config = dict(
    n_layer=9,
    d_model=96,
    n_head=2,
    n_kv_head=2,
    head_dim=32,
    d_mlp=384,
    vocab_size=1173,
    activation='tanh_gelu',
    norm='layernorm',
    norm_place='pre',
    norm_eps=1e-06,
    positions='rope',
    rope_base=10000.0,
    rope_fraction=0.5,
    qk_norm=False,
    attn_scale=0.177,
    bias='none',
    tie_embeddings=False,
    parallel_block=True,
    init='trunc',
    init_std_qkv=0.051,
    init_std_o=0.0,
    init_std_up=0.051,
    init_std_down=0.0,
    optimizer='soap_variant',
    lr=0.00248,
    beta1=0.95,
    beta2=0.99,
    weight_decay=0.069,
    lr_head=0.00545,
    grad_clip=0.5,
    warmup_steps=200,
    schedule='wsd',
    decay_fraction=0.758,
    decay_shape='pow',
    final_lr_fraction=0.1,
    batch_tokens=[8192, 16384, 32768],
    seq_len=1024,
    doc_mask=True,
    train_tokens=86560000,
    steps=5031,
    dataset='wikipedia_en',
)
Each number is 500 + 25 x the weight over its row's rms, rounded and kept within 0 to 999. Layers, rows and columns count from 0. Numbers have three digits each. The size before them is the row's rms in percent of the matrix's.

# down: layer 2 MLP down (transposed), 384x96, rms 0.0922, rows 340-383, columns 48-95
# up: layer 2 MLP up, 384x96, rms 0.123, rows 341-383, columns 48-95
down340 110:486500526511525463476482493477470514528445510535436538501498472492502482511499524530478502453476495529497542517519522523493490479538479475485527
up341 099:549473511508497506488522448489502513533516482501486507488526540515515545482490502509478488503485501510492468498473440492480505518480469530512518
down341 091:483494522489511508524511533489491544464480520489506487544479473492508452505489525526508520499511497518524500485522537508504523488526525429516502
up342 107:551463516489511472528547505532457441492484473484474435543509502501452494470505464526541495484511485521516493538498485471499498496491509514475538
down342 108:551488528492527474505574534543474469501481491491475502536481516511467501490483518507524528506489477547489490492490505485517525531508507508491543
up343 109:509518557506467456542500500535502505517512517525538535499441492492459474524488479482540513489487494494481505458500488509542441502529479468532504
down343 100:504539454482557501468527510510508497505473492473515483530569507508523547491475494491488476499503505530535478545503514493448523524502548520475504
up344 099:520510520491484512492504510505489480449487481545513504482481546500487538474511518544504540523486503474485436463500537509503544500481477492522500
down344 114:478474481515526483503505502494520537522521517481475491527523452472527457507504497453489466475508501524504558525484441496517480494527534495467507
up345 096:501545483505478509545479529530492508521533514487511461531491532486496476513450501502556512501550485534509504500515444481506522524479515453527466
down345 104:510467544521510479455537514484499492464475492505495517474511494545502499451570522501474501498462511462508504505479548523481487472528500551493509
up346 099:541509475467532506508507474517488496500488499501504489559527493510444478476490503539502522465549501508518489490543508492519445493507548543496493
down346 098:499494519520455479512474506473515511476518500508483502466490489469518494533523509509518489537488528504487482524490486517502555491477483455519499
up347 118:466516505519515460526500515525461446496489502540516490499443498513511506491481496472531519503499476529493493510493467518480512544517453488515528
down347 141:497478488471515496483495531537526487522530558493507453541477494510487523476488515514501460511532514509473535476459480484516501521519444478534513
up348 108:497551486494512520536442483520496498491488457515494523454431492521533516487506507509527512497477508503506484517484541519500487504519475503477513
down348 105:513574484495525535514469474465486484533481438482477487457498530524519513506502505482530500491456524511523498544460503500483493482496447528487488
up349 103:517486486500540526498514499460531515462474484438534566557494512482518487485542500497532478451497486486469490546493499496492456541542487471530495
down349 098:502482513494455465519472505518484495510567510544463453455489485524501528511466503522496510569525511522532507448512511511516542452466502508460495
up350 101:479465507503494503501519478510509514485506523502489460532527515489509503485512479528508454486539506496535500493534490457476484472493530521471511
down350 102:531513471501511482526475526478475445512494462510510518478501516513499486511494493484496532512474500513445506504468500540531507526491483487521488
up351 104:490457519503489501535466549497479483440468478476507510505498488520521527473532495498493466456495549493497494538473494472502518529519457491473474
down351 083:481475484498461496516461520458505500513456496499493548495463501461488490484500538458508490472478489508520493522513479482452489501522492510495553
up352 080:519429491477503458498540461539502513521462483491518499489496485502497438475490471523511498498467495515516449516450474479520502574531499515521542
down352 064:526449494452489462505545476555484501506464477475513491490507499482486427484466468506488494511467512521517484500446499470520505561504535514528519
up353 095:487482488546490502522492502514521517496432512520517514515481487528470489528503485487517495523465518534426475510495480477482524526494504516483489
down353 098:492516521454489529509508488484487486482555476479504485498503497472503512497488505505495503471518488440557507486516516529508478465507519467515488
up354 121:504507493479531473547511458561474467496489484486464449514548502525506494501532462508530484469506484536516531518489459484491457481461512507526520
down354 133:513491518467508474510530486545505469510478446490463521526560496501497515510523517486508514470469460562519510488467485485521462503492520506503501
up355 100:490476504497490509484551449549469492480457497474478490465470513509483461498489481529498515476489477514532476490511459523473445493470502530507512
down355 075:519503523466484483500520452533501523531496511512466536473524476505525504560530506508482485492534465520501490499511522507499500503468519505467512
up356 116:493475524551486470533513515522493446484481485482483507466481559499503506494489496483528507484470467499505541498474418462479493535506479516460502
down356 093:484504508501461473515540496510498470484517504506485495483519546487521514459496487490465514531500471497488545498501433472493453467522462516474500
up357 107:500501489486507488534475511572544489485482499514533520556487480504481467500480470437506526496554500493511532536476480470506506496518502472481507
down357 088:481546521521459500510512529464483508510516483492456498499512544492524509519504466536538440508478500485516511522475542494498517491499511525518496
up358 095:511477468475479504491537482569475476525469495523482452504533459537471486481473461522496486479513500535555475540488517515474502480487509523484513
down358 083:511503470505507467516534476529483487498468491514514502473489439527476428446468492505483483451481484490510403495504532502494514536491515510479496
up359 091:521476495493501495497460472491526489495499515539517519438483508476491455519455506534518526515464481475518490507528472459492512530470455523505482
down359 083:481506515487484515501545523509478500495503488488456467570500493516517534464515490460473463500532514516462506472491509546488488521503505498495530
up360 107:510527507518469505512500516529504488482478446490495492457421510521485484511510506502533522480495483485486538517496504509465463528486470471473503
down360 083:489540435484486473527494537473476455488495503527544529501527517493444499501487494525484506544477498515485505509506489450494503526500513483524516
up361 099:488438487504502510465487484500510438452499493489477464532518456516513492503478488554505487456484492530520456474459500485478535535536505500532510
down361 094:506469477512527514501474506469482454490517498462498483566508454491512512519487501529530488444510506536502458464488494497516470547509531486504521
up362 070:510467506529519477498520496523536475489485506516496494477510472497488555513527490540506502471461500474513487532486521510486494544524524506526535
down362 081:488466500498494449493497503541530472501481487509473510462508490460471532493520492512469514445457505493496499504488519496501496517496539506510495
up363 096:514524507467515502535505491588513480472496464497559452563511521468460476481497492508515505510534455497488516513447505484484503508487519473514443
down363 089:482517500522496503460523550400491526535504527512469535473485525509529544547526507493528499502475548480534497525538510510520492489513499520499522
up364 105:494499511532492501523499488509463459520485486478468521502507529515477514504493486486449501503518506480506478493481513501490541524472482525464518
down364 101:518496496471518489505499532529528559469490530516525496497514506486500486504509512527568517494486501515505540516521493494507464488518517475537488
up365 109:495481505504463469506545474556492473503464503501521454515531487485496440528520490548554494502474521490510480479508489466503516557506499484511500
down365 112:507466517471457535499462459526518479535474503496511528464494494499497473476489470485509503479449521474515462505496481480480524539456520503545486
up366 091:505507501468514469485474539488467505505518547505535511522493519443532519509513510500510475494508467497528516476485470520488492518483504501474488
down366 103:492486528530495496531521470528529509497525464500498481467493478570501485513505507493506553520501549488463483518534532486496528490517511500515506
up367 106:490516526550474542504508490487525482447483485530531478446493480520495506465480479533472504505486491477490477489516492503470511506503499524527514
down367 122:491459479470525467493489508523498521536522520476472535566509510483491476540513504470518494510493504516510534490476511498537492513513496463465495
up368 094:508544484502459474528517537483475538513491494479495478513473486465465534496515488533546521513496521498546484481518484515526507521481498449475485
down368 104:500434513505536486479496484526498471477519498490514506466525499535508458496490532501454490455482497492447510528469526502465507473532484537488499
up369 132:501508500563502522512476466503498469535501496498473495490478533512514515485499508492501510505504502496484505493475463495487511557468471471464531
down369 154:467502520524504521505496499494519473528481465485495509496497509495504521494473529490492500519484512495468549482484471456518500525467450482493543
up370 110:481501522527482496507517523534521464470497498450554522490488489486482507494525519455560512512486485511466470505498486506525490502479512467538497
down370 111:483499478484540521497470476498496537531493509507468466546536504532502489520472479546481494492505512502537523493494494497503506516516515514453500
up371 102:527530480454510511446495519525521499499532541543520501436495534501556530505497517478509495542509511497534503523509503493522501460468503494495499
down371 103:470480517556512478534496470482479523513480472480470491563498475488475462488505471522490508430517496505460505469516497495473487545530495502493507
up372 064:524473463499501495487498494544495448476484464495482455508484463525472485475525454547515502481459483483526474486515488492466506500491499527467500
down372 092:534468471490514484507507505574500439493486477487482492521507484523480503490521476553506506469480503491536489489523510489496510513495530531484506
up373 107:472477513578489472494492468501494515527502513493504526506477486503513477464503523504476472517501509507553490493469475519443450516492490513458514
down373 097:514506508499547522492462502492533464467525490488507496512490469503525519515475491524485488522535551502495506511544497487508522520529501509500509
up374 103:491491524550492494526484460490486447555502523483523509492525524507530502498469497505502509457518517523497479477453454468504523542468466507471510
down374 096:498499512493504453462492528521510486473445501545486478503468531504530483497479520509517485521481480502486515485571496514462518514463525467544466
up375 106:529478503488521481531522479546505486509448495494473439539533473503468488481535443531515500472504484521523488531490476474509474456476501516507520
down375 100:531490525488512467505571511533523523524432517491489501514489482497470486478503493523478532502469473543495482508478487483526507496480516490514547
up376 068:515466516474533486507528500561503479481475463469486473463498457523499489476498472530527517489461486466503449502474501487524510507523503494454491
down376 071:515457507484523498525522501551503473499485476478480491455521459519488494488492472514495515489453502482505451493485507498501526522528521515473516
up377 116:514507510473481483505459523555480473523485493534470520490432526528502475503480471482522515477497493510519493521497513486489493502500471464489508
down377 133:532493520511517472471480494533490485554464513537464513528495507505521483506522489500503495482520475489494533537470481477483522541523461534514522
up378 104:500521543498492481475530524507511533528538486460532474508479526531491410519505489493518477511527536490487498532480507488519513494487520462499495
down378 105:517472472488511517519452482511500458480461512527485512511537496456478567487496484532498518485470459525530500487531463508512492510535492554494504
up379 093:502534515486481508543487527527491548524526477485564504516488463543480431496498489482497498524503534512459508520506465495492468463540506476515538
down379 104:485441510494500494467507466484491422470467519505437497484500527440499554499485482513492490465497449509539500461486533505512506523470508514490471
up380 096:530487527488467522445518476514484511488477512542498502496523469506473507479517513540471479522502518497538466519469502488532514526487468523519509
down380 088:507513533487497490510505543477482477468537481457499500533471476498533505500502479525481494494545491513498504437523534511476504521514551494535490
up381 124:500495489533513508524528491476483489521518528497506492469479555506545495477511506476507518494494505497508493479464434494517503563467470486443510
down381 125:488514507496551482505486504501531469525507485498518506490469535507494519502480489481508516499472481510439533459508448482534485542445491506512528
up382 095:474524517495515496493449551526483478553510518480525534477485495556516503483472492512501518489503517531469502530478465510494486514505507472475487
down382 086:534462503527508472465480503491489516499508527524542503539473505481473504480496503532518536548511515534522519501521474477502553489534498490488525
up383 120:510471475468473526497477503517526470503516529516507470514509464502486455497490450515507514489475507553492491524501474458469547532527475530499493
down383 121:518552482498485527490495508523465488517503486494526506512492458524542409494475466501517473457478493505491484497481456483470512509482507530509488